config.yaml
d_model: 320
n_head: 10
activation: "squared_relu"
norm: "layernorm"
attn_scale: 0.314
parallel_block: false
init_std_o: 0.0183
optimizer: "muon"
beta1: 0.93
lr_head: 0.00426
batch_tokens: [32768, 65536, 131072]
Each number is 128 + 32 x the weight over its row's rms, rounded and kept within 0 to 255. Layers, rows and columns count from 0. The size above them is the row's rms in percent of the matrix's.

# layer 5 attention key, 320x320, rms 0.0869, rows 171-191, columns 80-159
size [110  96 103  91  98  95  99  97 101  95  98  95  94 101  98 101 103  96 104  92 101]
[[129 145 108 112 176 146 149 181 114 128 103 148 157  80 116 152 133 182  98  91 162 183 174 118 109 144 177 118 162 131 142  69  94 139  58  95 184 146 142  87 131 143 209 137 107 154 129 124  80 185 165 144 152 149 126 154 209 126  66 149 156 188  74 142 183  69 115 139 139 140 136  62  88 113 105  91 110 146 178 129]
 [120 140 109 131 145  82 130 139  99 134 161  95 131 113 145 114 136 140 145 126 104  54 141 162  71 144 123 134 114  53 173 171 108 174 134 112 167 144  99 119 223  85 203  78 157 168 134 119 146 105  97 162 151 123 113 157  64 129 120 146 165  87  98 218 119 109  96 121 116 124 122 121 169 149  53 136 199 180  89 146]
 [141 128 159 124 130 145 109 100 131 138 120 199 137 134 168 129 131 159 132 180 184 125  89 108  95 140  92 141  34 103 143 161 175  93 124 148  87 141  87 120 164 119 115 132 143 109 161  95 142 115 138 131 163 116 201 122 135 120 144 120 127 117 214 140 104 137 158  74 130 135 177 159 102 146 108 143 106 132 109  71]
 [ 62 101 109  88 172  66 149 111  92 148 166 100  75  64 155 176  82 144 139 123 111 149 123 183  63 156 159 174 165 184 156 150 119  84 118  93 121 117 110 103 138 139 156 106 141 103 104 142 112 113 152  92 188 137  94 105 120 169 213 194 124 139 128 160 139 153 157 176  76 131  28 107 126 140 168 125 166 114 135 121]
 [159 119  66 124 102 155 174  86 130 165 112 133 161 164 115 137 128  44 156 157 188 142 145 172 226 189 181 113 113 126 200 141 125  87 141 188 196 100 125 103 152  95 143 146 113 144  88 164 141 127 154 172  96 148 148 128  81  95  63 116  96 194 147 134 134 130 107  96 182 160 137 160  56  82  97 155  96 116 131  94]
 [239 120 136 183 124 157 139 103 157 117  82 112 123 118  66 111 152  65 149 229 117 121 129 129 135  93 103 151  71 111 104 141 146 115 161  79 156 188 106 126 165 133 138 146 129 124  60 127 237 121 147 109  73 104 157 182 100 103 132 107  95 166 148 123  99  84 128 147  67 133 135 174 155 124 129 118 138 106 173  97]
 [155 104  79 174 130  71 154 129 139 132 135 124  83 163 103 115  34 130 120 128 104 108 123 175 174 136 140 113 173  98 125 109 190 118 136  86 145  80 102 195 120  35 127 125 100 114 121 103 167  92  59 143 153 114 155 157  90 169 120 118 140 201 115  92 181 104 138 124 154 119 114  87 154 169 132 116 129 114 152 138]
 [177 117 135 183 104 116 153 125 109 155 172  94 210 137 170  83 140 149 102 141 126 102 147 113 197 158 115 105 131 141 109  19 159  60  70  47 115  98 116 117  94 174 140 116 110 118  84 134 137 157  97 155 108 116 153 148 181 125 124 161  62 122 101 181  97  47 148 117 144 106 160 110 113  69  78 174 128  88 122  81]
 [120 117 174 113 102 114 183 115  83 131 112 108 128 106 115 129 127  93 118 121 142 135  91 142 101 153 119 120 136 120  79 175  83  50 162  55 152 134 125 177  96 113 159 119 117 121 113 112 146 166  87  63  92 111 141 173 115 140  81 145  90  85 123 127  82 186 124 137  53 249  86 129 135 116 120 109 127  95  85  67]
 [177 118 117 120  99 125 145  88 118 112  83  93 174 156 133  88 166 108 103 149 162 119 164 121 154  91 141 138 152  71 166 127 110 169 143  80 159 151 163  91 177 166 130 146 134  74  79 102 133 140  63 141  94 171 119 114 172 208 195  69 123 137 121  97 102 133 137 134  61 165 121  72  83 146 125  86 149  91 128 193]
 [122  91 117 163  82 155  89 146 152 108 141 115 114 146 193 141 108 186 187 131  86 110  69 119 141 155 167 169 115 123  95  98 123 127 145 113 125 126 104 128 103 115 204 164 124 134 159 178 167 139 149 162 109 183  87  85  78 100 138 135 109 141 128 186  81 106  86 106 110 167  82 125 151 153 105 106 110 160 146 138]
 [104  87 108 116 114 134 143 158 182  97 127 129 153 129 118 170  96 143 124 116 133 134 147  92 173 121 134 118  99 106 141 154  94 126 159 163 129  81 114 140 145 149 167 191 170  97 162 183 147 159 129 121 116 104  80 138  67 142 178 151 168  92  81 128 144 118  77 150 143 144 107 128 193 105  70 168  81 120 126  96]
 [140 106  85 142 186 119 141  88 157  71 154 127 104 134 140 151 171 138 119  61 149  61  66 143 201 154 126 113 142 124 138 161 159 153 165  55 125  85 150 127 117  83 154 117 170 120 204 178 101 170 143 126 107 127  68 165 134  97 151 129 142  99 197 132  94  76 154 173  59 161 162  53 130 122 171 114 123 171  62 141]
 [136 163 103 163 113 131 132 125 157 134 164  81 139 140  96  98 105 171 152 142  76 174 113 102 186 119  92 169 125 146 141 174 108  69 126 151 158 102 170 108 134 104 129 145 144 166 139 144 109 121 123 105 172 199 182 169 109 119  85 103  87 147 132 103  62 135 107  73 172 107  89 168  75 103 124 152 102 116  94 189]
 [150 151 107 117 131  88 239 188 121 184  83 108 120 144 120 145 155 162 151  88 165 118 100 177  92 126 117 125 141 159 137 140 115 144 138 141 179 118 126 186 116 133 127 109 113 137 107  94  71  87 138 115 134 135 108 112 177 120 106 110  93  76 117  50 120 166 134 118 182 207 129 113 130 128 108 165 148  68 126 148]
 [ 81 104 148 156  87 131 147 142 120 137 120 136 116 189 160 193 118 156 140 120 152 137 139 107 127 120 149  93  81 150 159  78 103 117 174 154 116 180 171 159 115 156 172 120 144 101 152 104  56  91  84 127 137 166  89 122 137 145 169 180 103  85 154 146 137 135 117 177 108 125 152 121 136 105 123 133 115 117  96 172]
 [129 109 136 118 100  89 137 129 142 144 124 106 107  97 144 138  80 114 141 146 182 175 125 116  89 114 131 108 133 132 139 123 103 124  85 183 135  93 124 132  87 159 126 109 137 124 153 125 129 132 139 141 174 161 154  74  88 131 125 130 132 105  97 107 134 105 230 190  75  88 113 103 204 170 186  88 134 115 119 127]
 [130 131 151 148 150 125  78 115 121 143 111 162  98 166 156 135 117 122 111 114 190  85 155 107 130 166 127  96  78 128  98 100 175 117  98 169 112 100  70 132 155 150 144 145 130 174  78 136 111 198 118 174 166 148 103 166 123  71 138 106  93 177 133  82 109 140 143  92 182 111 130  96 112  97 149  51  66 154 132 100]
 [167 141 132 134 132 120 107  82 105 133 102 165 147 119 142  99 142 116 157 166  96 107 116 145  35  88 130 116 102 110  98 109 152 123  97 129 126 204 164 115  69 187 149 149 125 139 140 149 126  82  95 165  54  95 120 108 185 140  98 152 143 121  76 114 178 150 151  87 140 136 120 200  91 133  82 158 122 147  96 110]
 [141  94 145 100 132 125 162 130 183 106 148 117 137 121  83 130 162  99  81 120 160 123 125 104 130 125 135  60 138 110 130 173 136  77 154 140 141 113 106 101 131  91 165  79 126 214  84 153 167 108  99 146 107 137  31 166 151 157 105 147 105 120 107 181 104  91 171 160 165  85 164 184 107 121  77 102 130  81  55  55]
 [168 114 118 174 174 161 122 122 126 135  79 109 142 148  96 129 122 146 106 115  96  75 116 121 180  77 154 131 151  86 135 125 118 125 116  53 133 117 133 101 172 146 187  89 136 131 145 150 108 156 148 130 124 125  85 174  93 170 149 153 181 103 110 120 126 166 191 117  84 123 110  62  98 167 104 121 130 147 104 156]]
# layer 5 attention query, 320x320, rms 0.0858, rows 172-191, columns 80-159
size [102 100  95  97  98 107  94  95  94 101  98 103 106  99  95  91  92 104  95 100]
[[ 47 137 101 141 153 135  82 135 129 136 149  97 113 174  90 112 184 141 128 157 124 142 163  96 112 132 139 137 126  94  75 152 119  78  72 187 110  76 108 191  61 109 103 111 131  88  56 150 143  95 159 113  68  72 136 150  91 140 120 162 105 166 103 159 147 105 108 130 201 116 129  92 210 123  70 120  75 154 186  76]
 [122 158 127 121 154  89 115 212  79 168 123 141 134 124 107 161  54 117 147  89  97 167 165  94 133  91 132  74 119 172  70 116 153  84  96 164  95 142 138  75 103 146 124  68 154  96 158 104 164 109 147 112 124 165 120 127 121 190 156 122 104 113 108 126  95 188 173 156 118 104 151 131  81 162  70 139 172  90  71  52]
 [137 171 103 171  97 111 154 143 136 122 134 147 107 115 145 180  61 208 204 108  96 127 152 105 178 110 125 131 129 141 142 120 174 135 127  71 134 119 140 120 144 147 127 133  79 154  86 125 148 119 138 106  91 157 162  59 144 113 143 129 116  86 190  79 169 130 249 139  75 115 186 149 144 142 164 154  62 122  92 103]
 [129 152  77  89 132 123 127 191 104 144 138 117 175 138 112 125  69 111  70 121 162 170 128 121 105  83 141  83 111 111 170 170  66  82 137 150  80 154 126 100  83  99 196 141 141 159  84 117 171 166  88 126 126 167 106  79 100 156 120 110 141 185 102 142  83 152 127 191 187 165 136 149 126 111 167 119 129  87 109 168]
 [ 95 107 127 140 101 150 209 108 140 147 137 181 124 150 127 145 156  53 164 142 144 161 126 149  94 166  78 121 161 175 107 136 109  66 123 111  53 106 147 122 143  92 126  97 116 132 112 111  65 126  84  83 115 118 173 148 153 174  97  99  95 103 185 167  94 163 118 116  93 144 124 111 116 151 143  72  72 133 136 121]
 [ 73 124  63 185 170 155 103 137  85 167  78 135 182 113 136 147 136  88 113 194 114 109  96 112 123  88 172 102 182 126 111 118 148 114  94 143  80 114 105 145  74 134 150 128  72 127 106 128 214 133  80 125 108  85 132  75  70 147 143 150 115 109 164  91 151 150 167 115  99 167 118 141 115 137 113 147 180 173  82 132]
 [103 127 102 141 129 160 100 195 161 110  65 189 174 107 142 141 125 100 150 156 103 114 141  87 161 120 120 142 125  87 107 173 134 125  97 153 168 108  97 146 157 118 165 117 119 135 145 136 144 163 142 100 111 101 162 133 113 140  86 153 136  99 115 137 136 121  74 132 151 109  69  69 166  91 150 115 184 150 234  60]
 [155 119 108 136 161 103 128  62 107 126 117 127 136 181 133 146 110  64 146 196 171 176 109 195 155 138 149  88 135 123  93 205  92 109 168  84  94 124 184 132 120 131 187 183  86 153 136  75 170 115  47 117 103  89 150 167 126  87 141 144 135 120 188 200 129  87 166 110 162  95 104 114 159  83 113 136 152 111  60 113]
 [116 135 128 130  97 105 118 130 149 127 151 217 134 100 151  66 175 134 133 120 117 110 177  70 110 142 160  99 176  93 123 106 139 114 148 148 150  96 138 144  89 180 141 145 140 163 128  94 176 154 156 147 140 180  73  87 141 102 113 127 161 121 111 152  98 123 140  58 158 117 119 133 101  94 187 120 144 102 154  60]
 [151 157 180 189 122 110 175 138 119 136 102 142  96  97  99 107 177 141 166  90  57 127 120 121 121  90 160 140 140 158 121 148 129  72 195 117 109 133 153 117  86 189 148 166 135  78 133 204 155 175 122 142 163 206 137 132 163 113 147  93 126  85 109 134 125 182 128  99 132 110  99 185 122 111  98 152 123 171 120 126]
 [169 162 159 135 108 117 103 145 120 100 149 152 159 150 135 145 102 149  81  74 153 176 111  79 149  81 184 119 125  84 150 154  88 129 132 133 167 180 115 130 227  96 210 129 125 164 123 141 159 162  90 152 152 160 103 184 113 112 150 109  96 154 155 192 128  67 111  95 187  78 107 149 133 121  95 174  95 111 132 120]
 [163 127 111 123  74 107 109 142 137  93 141 115  97 106 152 156 175  94 138  40 115 145 133 198  97 158  98 118 160 104 121 130 105 126 151 168 127  84  85 201  50 127 134 147 171 128 104 130  92 126 142 132 122  65  96 195 184 131 147 156 101 158 128 129 158  68 137 115  86 101  77 127 123 157 193 128 142 150 144 134]
 [ 70 106 150 156 125  88 144 157 157 121 113 104 144  93 130 150  54 105 116 158  91 131  86 100 132 117 117 182 132 141 170  82 167  89 119  65 137  63 101 143 122  52 155  97 147 109 147 191 138 143 109 127 135 172 135  91 145 106 130 117 165 117 148 129  92 142 115  96 140 133 141 101  92 105 147  85 204 151 141 105]
 [ 96  90 137 140 138  75 148  67 172  77 142 162  81 120 125 198 138 147  69 132  68 123 116 159  99 123 191 128 153 145 132 152 105 173 115 142 147 122 109 100  33 140 112 170 234 134 152 102 144 104 100 104 162 106 118 118 144 108 185 196 156 168 167 110  85 117 125 144 132 131  82 120 137 107 173 139 157 159  77  97]
 [122 148 168  88 154  74 109 127 131  61 172 119  72 115 153 125 139 185 158 177 109 164 158  96 111 184 155 166 174 153 129  85 158  96  36 141 140 106 153 154 148 129 143  83 172 143 107 108 100 131 146 171 145 160 131 119 153 116 180  91 128  33 126 172 155 140 117  96  98 174  94 106  98 141 168 161 158  91 111  98]
 [201 173 164 142 133  85 139 135 130 158 111 169 128 121 129 157 125  68 177  94 124  74 126 143 112 121 208 124 156 150 205 117  41 105  98 188 144 154  95 159 164  95 180 123  92 110 120 114 110 115 153  72 156 164 118 136 103 136 120 115  86 150 116  58  80 177  87 122  70 167 119 179 157 147 113 176 146 117 113 125]
 [133 119 137 119 106  67  79 169 208 116 103 183  45 114 142  66 142 139 118 124 105 162 127 156 130 106 168 119 146  81 111 127  90 107 125  47 111 107 201 150  88  87 133 120 103 125 119 167 104 110 136 140  89 121 170 197  69 122 149 149 116 112  99 124  82 136  93 141 138 135 117 102 135 142 152 148 158 194 129 108]
 [164 154 142 159 155 151 135 119 157 177 129 216 205 152 176 124 129 132  86 102 151 146 140 191 116  57  74  99 119 149  94 123 127 105 118 195 142 105 129 107  92 156 153 156 122 151 112 142  53 151 145 135 123 114 122 183 141 144 137 168 125 132 100 133 177 150  81 136 126 137 160 102 142 160  53 161  80 135 134 102]
 [174 160  90  77 112 143 137 145 108 115 131 131 143  66 166 147 138  81 120 167 137 133 103 104 146 124 106 184 109 130 132  59 121 120 142 105 148 148 141 103 154 130 106 145 116  56 167 139 132 165 117 123 118 131 106  74 146 137 100 160 151  80  66 179  64 173  65 108  64 151 157  92 133 109 203  99 132  82 120 150]
 [100 132 165 189  89 140 152 137  83 119 145 106 198 119 126 151 149 188  95 156 116 139 184 119 167  79  79 126  73 100  82 138 184 114 168 117 120  96 108 148  68 165 152  91  97  93 155 129 183 149 145 135 103 157 146 128  59  98 111 157 134 160 143 145  91  88 161 135 132 168 132 136  93 145 119 151 113  79 130  85]]
# layer 5 attention value, 320x320, rms 0.0973, rows 160-181, columns 80-159
size [104  93 103  96 105 108 100 103 100 103 106 105 101 103 101 105 102 105 104 101 107 109]
[[104 100 123 115  81  80  96 120 145 137 205 162 135  77 140  93 119 135 138 155 121 166 145 116  64 175 127 157 127 117 199  85 176 132 185 131  28 165 134  57 109 113 144 117 132 144  93 158 131 127  99 114 188 121 120 128 119 161 108 119  94 106 110 140 101 133  91  79 167 130 152 158 151 104 146 122 107  74 124 221]
 [145 153 119 121 109 200 133 176  99  39 155 142 121  65 162 224 147 127 132  36 137 161 114 146 102 133 134 128 105 112 165  96 129 152 121 156 111 152 144 134 124 116  97 142  93 107 157 147 125  85 120  53 203 113 112 207 113 162 155 160 109 166 104 112 110 172 133 135 107 145 101 129  89 116 138 156 112 115 116  71]
 [156 126 128 130 173 110  63 154 171 106  71 157 117  64  97 186 142  91 119 102 137 184 162 130 125 109 137 174 128  74 178  91 112 168 104 141 108 118 115 144 125 151 134 110 152 139 119 155 144 123 139 121  70 121 137  95 152 118 158 144  90 127 111 142 111 104 120 130 110 162 112 120 168 136 162 149 128 110 102 130]
 [165 154 151 131  79 171 122 126  49  76 158 125 157 153 131 125 125  87  70 122 164  97 149 109 120 182 132 144 109 151  98 125 129  84 157 105  87 117 125 146 168 148  82 141 167  91  88 136 156 117 154 162 136 109 143 150 112 151 100  64 166 139 141 137 167 146 165 135 152  81 151 105 138  82 156 198 136 166 130 194]
 [105 170 157 120 101 121 124 119  71  85 128 202 134 118 149 131 152 151 123 152 199 136 170 150 118 134 119 159 146 132  89 168 175 136 155 160  58 196 129 153 142  89 106 124 124  76 146 130 172 101 110 130 113  79  97 152 194 146  96 112  92 127 156 133 167  94 148  53 112 106  99 101  88 171 101 145  86 146 170  59]
 [113 122 143 102 161 155 142  73 146 113 140 128 121  71 133 139 120 131 165 158 222 108 111 107 122 103  90 149 115 138 119 160  74 138 174 115  93 138 120 132  91  89 154 127 145 135 155 139 137  89 139 116 180 166 149 158 147 112 166 177 126  97 131 116 132 178 147 149 150 125 115 128 133 134  99 147 199 132 141  59]
 [154 131 133 189 125 118 159 141 203 150 172 143  95 104 193  82 175 159  74 130 151 162  63 112 104 214  84 107  88  82 117 105 122 137 151 131  55  60 103 191 159 118 115 129 143  95 114 120 108 131 113 119 130 151 145 111 147 116 156 158 109 134  53 141 154  86  81 119 109 143 157 116 141 114  98  91  89 125 124 107]
 [109 127 142 126 128  95 168 157 142 123 149 154  95  81 169  59 178 111 143 133 115 129 194 145 150  70 126 127 116  86  91  91 145 159 105 137 184 171 194  74 141 164 158 137 118 128 147 124 167 140 128 157 157 142  86  96 118 101 117 120 162 157 106 129 118  80 126 212 195 142 135 159 130 113 123 106 176 125 145 127]
 [201 159 144 141 155 141  55 143 128 160  94 127 164 112 175  86 108  90 145 150 145 124 146  89  93 114 145 167 138 108 131 127 105  96 136 185 130 114 191 102 174 126 138  57 149 137 142 122 140 102 144 123 116 138 147 118 124 114 156 139  85  51  81 157 137 177 116 125 150 142 164 155 145 120 118 138 102 132 106  36]
 [159 144 142 141  52 173  91 154  80 120 104 134 148 136 141 128  97 185 153  95 122  76 140 107  83 165 129 176 135 132 129 162 155 162 183 140 138 163  78 163 155 127 108 104 120 155 103 101 121 141 167 130 158 119  91 152 151  69 118 198 121 121  90 170 108  63  48 120 124 117 104 120 142 165 111  67 142 124  89 127]
 [112  89 109 152 142  96 102  96 133 136 107  61 140 130  93 115 127 105 135 163  76 155 132 117 156 164 143 130  70 189  95 155 102  57 131 106  83 124 125  85 106 114 119 108 144 145 144 153 179 112 101 184  76  89 129 120 107 109 146 101 133 118 178  98 104 188  89 181 130 129 130 126 119 116  98 128 135 101 140 170]
 [156 161 127 127 130  84 145 149 137 133 115 130 161 146 143 128 104 133  89 101 138 161 101  97 167  74 132  90  88  62 151 126 183 159 107 115 120 189 154 112 125 107 126 125 142  63 102 162 138  93 127 163 138 157  88 111 142 118 182 109 114  96 118 156 140 153 157 186 114 112 127 137 135 152 119 134 197 138 116 107]
 [152 187 138 118 188 108 136 152 140  65 151 143 127 200 113 119 191 140 114 128  97 176 132 134 151 119 122 143 166 166 181 106 102 147 168 205 140 103 129 116  95  86 117 166 140 155  63 132 123 158 125 153 103  86  56 159 154 137 150 169 109  79 114 121 122  90 141  98 148 116 125 138 172 160 144 121  82 193 166 159]
 [173 103 156 124 163 101 125 105 167 115 137 156 104  92 138 127  82 126 179 151 139 202 120 167 146 159 155 134 143 151 180 186 100 106 142 184 147 154 102  75 138 101 131 157 129 123 185  95 120 133 111 144 127 102 157  68 122 190 155 115 116 113 121 128 127 137 135 115 149 140 105  97 110 129 125 110 144  92 125 144]
 [119 105 159  90  90 112  76 176 127  47 122 107 170  54 131  93  80  84 141 120  85  57 140 144 109 106 148 158 129 168 143 163  71 125 149  37 171 116  75 101 136 139 152 151 158  92 125 157 126 126 118 162 132 123 134 123 150 178  79 108 184 122 149 105 138  27 113 107  85 171 102 166 113 167 112 181 203 164 135 139]
 [154 127 131 133 142 100 144 131 121 120  69 115 147 119 121  69 136 118  52 141  93  96  81 106 107 124  94 137 118 134 131 152 122 145 160 134 101 186 176 112 146 161 131 158  96  80 132 126 132  85 131  95 147 145  35 185 153 125  61 187 122 120 107 128 124 132 121 196 137 156  69 109 123 158 171  73 183 161 154 160]
 [137  66 148 146 185 176 126 107 126 128 178 145 116  82 129 131  70 112  94 128  86 112 140 114 188 147 102 148 126 178  75  66  83 146 138 141 166 202 114 206  83 159  67 191 140  55 137 136 108 151 116  89 115 116 137 130 118 168  84  74 157  78 157 105 137  77 170 118 176  89 145 110  87 111 142 107  93 163 111 137]
 [152 145 139 130 123  87 121 123  87 136 137  98 175  94  74 151  86 106 115  87 150 115 130 108 188  95 128 175 135 148 101 133  96 137 157 136  80 133 206 131 135 138 117 140 150 152 113 121 122 106 115 150 168 163 129 216 149 184  79 123 190 169 148 122 118  72  90 134  84 124 129 134 168 141 157  66  67  89 116 105]
 [103 163  88 112 100  88 127 169 185 153 217 102 150 145 123 121 146 102  59 153 118 147 177 162  69 149  83 177 132 114  92 183  87 141 139 124 148 129 137  90 100 130 137 116 137 112 131 113 144 142 122 111 136 133 131 121  93 161 107 149 140 155 116 101 108 140 104 129 164 169  68 165 132 146 137 206 119  78 102 141]
 [ 94 135 145 152 184 206 131 103  98 176 149 118 180 129 158 122 129  96 234 113 111 134 103 140 127 161 139 146 167 145 176 109  96 104 141 109 164 203 118 101  61 118 144 140 148 129 103 137 145 154 116 183 140 164 180 122 102 124 154 117  58  29 128 141  75 124  71  73 112  86 145 152 131 129 173 146 163 147 138  65]
 [101  78 106 152  73 144 226  98 145 132 171  96 127 135 111 142 118 104 200 188 155 114 155 164 143 153 140 122 145 136 121 138 112 150 112 113  99 118 202 101 171 103 111 170 150 124 116  97 163 139 143 141  37  83 205  69 141 120 177 154 138  79 115 156 103 104 171 124  92 183 147 112 145 111 112 186 112  67 107 143]
 [135 151  75 115 134 198  56 129 109 150 129 106 129 162 116 155 137 168 102 107 137 147 130 118 120 117 146 103 122 167  71 112 143 132 164 162 170  98 104 107 151 134 104 124  93 140  89 121 106 130 144 162 136 137 108  76 130  76 115 113 115 124  97 152 133  93  91 115 126 195 132 125 137 116 143  90 195  82 103  89]]
# layer 5 attention output (transposed), 320x320, rms 0.0845, rows 160-181, columns 80-159
size [101 101 101  98 101 109  99  99 101 103 106 105 104 100  99 103 102 100 102  99 104 105]
[[173 139 123 118  39 105 195 118  45  63 143  88 158 145 163 165  89 111 125 156 138 131  91 148 120 154 137 113  90  94 136 130 160  87 138 139 155 116 156 126 178 154  62 127 187 132 130 112  77  95 115  95  95 136 175 109 121  92 151  75 132 145 124 111 206 152 129 128 106 164  76 159 157 144 162  73 148 110 105 164]
 [ 52 113 139  99 123 125 153 150 109  87  55 164  75 156  96 159 168  98 110 112  78 168 198  92 101  64 142 123 112 157 140  93 113 124 117 119  83 168 142 120 137 152 141 118 204 143 145 143 154 126 140 132 149 103 160  72 162 154 107 112 122 154 168 176  86 146 100 137 120 131 124 101 142 204  91 131 113 104 109 145]
 [150 116  83 158  97  95  67 152  86 132 138  89 123 175 115  59 128  93 170 166 107 124  99 149 138  45 188 125 139 150  99 112 153  76 167 106 169 148 150  72 173 131 100 108 107 142 115 106 130 135 118  90 139 131 136  79 146 158 106 131  58 148 114 159 104 151  96 140 146 144 115 185 147 111 116 141  94  81 159 121]
 [121 192 148 103 173 166 140 125  64 114 138  99 118 146 131 133 161  81  94 145 129 131 162 165  65 121 146 122 126 108 159 161  94 100 162 138 124  74 132 162 139 131 129 138 126  99 137 106 129 105 101 122 200 136  97 147 117 113 191 159 182  60 131  66 116 106 168 109  68  97 159 159  99 147 175  70 173 121 135  88]
 [105 122 100 127  55 141 114 176  83 108  79 147 109  80 101 123  94  98 122 182 151 148 144 112 177 138 139 113 114  98 160 134 169  98 135 129  45 160 198 134 105 137 170 180 101 112  46 143 158 112 100 134 167 124 145 119 203 197 149 196 131 140 105 102  90 101 174 157 131 167 132  93  76 124  98 107 111 102 186 100]
 [112 158  99  51 107  95 160 141 141 141 117 122 143 151 151 192  98  94  80 156 118  61 122 133 110 122 149 147 128 102 106 146  99  77 129 149 121 105 127  94 200 147 110 141 119 196  80 124 126 107 131 113 161 132 110 119  79 173 116 175 138 175 147  76 116 139  72 153 107 140 138 149 124 109 167 107 179 126 172 137]
 [168 180 120 110 105 189 129 139 144 110 118  99 143 125 122  68 115 122 160 155 140 165 126 109 132 112  84 212  91 161 147 138 187 137 134 199 176 116 126 144 144  35 167 107 146 104 170  98 168  61 133 124 136  83 102  59 127 108  57 164 137 181  86  86 113 150  87 144 105  71 102 121  74 134 144 146 162 108 127  95]
 [102 126 178 113 107 177  76 121  88 149 131 119  50 130 134 178 118 172 113 121 122 152 168 111 108  88 171 103  90  27 195  88 161  87 169 109 172 139 126 122  94 148 116  91 128 156 130 109 193 104 147 126 161  86 189 140 129 130 126 137 115 114 128 173 194 108 114 100 166  57 112 111 137 150 113 157 109  76 126 148]
 [120 153 105 109 106  90  96 137 127  79  52 132 105  94 120 160 125 175 110 140 114 156 103 136 182 104  98 133 125  69 160  87 123 159 126 105 131  89 119 105 148 139 158  93  73 127  98  64  83 138 149 149 137 166 100  85 134 136 167 183 172  69  71 172 115  96 122 101 173 126 230 168 160  68 167 123 130 120 190 137]
 [126  78 158 122 108 148  87 128 129 111  82 103 133 128 143 152 101 151 142 118  78  69 195 183 140 163 121  83 163 103 100 145 146 156  72 124 185 109  92 107 107 172 134 117 171 170 133 109 122 138 127 135  95 110 107 126 137 154  85 136 107  98  94 145  99 137 141 192 116 130 166  93  78 120  98 149 137 140 142 140]
 [146 145 208 148 154  90  86 103 117 124 208 124  97 172 120 213 120 140 134 171 132 123  95 138  99 167  75  71 133 132  82 144 122 168 132 139 118 112 155  87 162 129 130 155 121 129 124 118  84 106 133 154 101 172 108 141 116 125 150 106 105  95 166 108 142 106 123 129 140  73 121 155 122 140  66 128 134 121 121 139]
 [107  96  86 116 150 112 149 112 153 106 147 116 123 132 161 155 101 146 120 161 180 159  91 138 106  77 114  64 155  75 137 111 134 115 106 155 103 146  91 149  75  63  80 110 192 133  69  90 161 125 142 147 117 158  99  49 110 127 127 117 113  80 134 111 106 141  77 150 150 160 127 148 164 137 157 159 165 168 112 138]
 [163 190  74  81 158  68 138  85 158  87  93 138  68 155  93 118 163 133 168  94 163 130 139 136 142 189  92 156 145 131  83  92 134  99 171 165 140 135  97 124 147 103  81 149  88 100 158 163  50 114  93 123 178 114 139 152  57  87 126 108 106 165  90 142 186  94  89 106 229  96 137 170 128 129  98 102 117 138 125 132]
 [123 118  85 174 166 158 199 109 132 126 102 112  81 102 125 134 173 103 118 164  77 154 128 124 133 169 185 114 158 123 118  97 116  72 149 109 103 165 187 107 139  98 105 157 111 119 163 132 113 188 120 150 147 119  95 125 144  50 134 115 137 177 114 100  85 126 129 176  90 138  62 156 141  99 111 122 130  89 103 152]
 [118 165 100 112 191 189  74 160 120 133 171  65 113 140 113 199 138 140 151 100 129 132 109 112 141  94 114 103  85 113 114 164 125 199 144 147 130 136 106 146 136  98 166 140 100 227 137 130 114  78 114  75 167 116 139 131  90 112 167 150 135 108 128 116 141  82 158 103 113 121  83 108 130  73 165 135 163  69 161 130]
 [158 129 169 124 132 127  74 122 173 139 168 137 129 117 102 103 122 153  98 104  95 115 120 123 146 140 116 129 103 100  99 122  74  76 138 147 160 147 120  49  93 108  95 174  95 107 127 169  94  35 150 186 107 159 114  90  78 138 146 106 108  56  84 149 110 116 138  93 130 122 130 144 117  95 102 147 134 150 131 116]
 [137 151 102 134 151 153  92 140 222 135 190 138  93 129 152 152 159 136 155 105 144 163 133 189 157  96 168 130 110  76 110  89 116 161 129 147 162 116 101 181 142 121 108 105  88 163 134 171  95 129 108 126 138 103 187 177 141 104 152 138 133 141 126 133 129 132 121 133 117  79 129 145 131 131 116 111  89 115 126 127]
 [122 164  67 147 115 112 139 104 136 130 145  64 209 157 142  88 140 109 126 180  94 118 111 160 181 137 140 141 157  78 156 135 147 115 104 116 181 148  83 152 117 120  69  99 153 123 147 158 159 136 124 133  93 139 128 166 113 188 120 128 130 193  99 121  90 124 106 151 121 130 138 110 133 144 102 126 107  83 130 118]
 [ 95 153 155 141 103 144 155  92 171 187  94 131 152 175 117 125 146 166  95 130 141 127  62 142 141 167 138  87  84 100  97 162 122 108 137 151  96 108  84 175  67  61 189  69 114  81 117 120 157 122 114 100 107  75 141  63 123 103 151  71 135 155  82 164  92 163 128  77 175 106 126 141 155  88  83 122 140 126 128 139]
 [113  71 129  91 118 127 140 169 188 146 146  92 133 107 171 114  81 171  96 135 103 156  75  55 165 142 139 149 167 174 189 136 163 151 157 194 127 133 154 200 120 137 126 117 127 102 132  84  90  67 108 115 164 146 135 121  82  88 120 102 102  85 158 104 159 143  96 102 125 141 166 117 173 127 109  79 150  65 147 135]
 [168  87 161 137  96 113 156 176 143 114 148 137 124 120 124  86 157 103 109  97 153  74  60 177 126 143 142 132 130 138 105 174 124 161 107 160 129 120 145  94  85 135  81  61 151 164 132 129 107 108 141  98  87 131 118 158 167 151 152 103 138 122  68 165 103  68 158  58 161 148 111  62  76 158 148 114 107  54  99 118]
 [114 115 131  90 128 117  30 135 143 150 152 162 123 152 131 151 105 114 180  94 170 105 155  97 124 157 130 118 100 114 123 159 143 140 123 149 147  99 102 116 143 135 112 118 152 184  99 140  99 170 113 182 139 149 148 138 125 175  89 110 191 141 194 117 106 113 136 133 148 139 128 124 106  92 144  76 121 148 167 164]]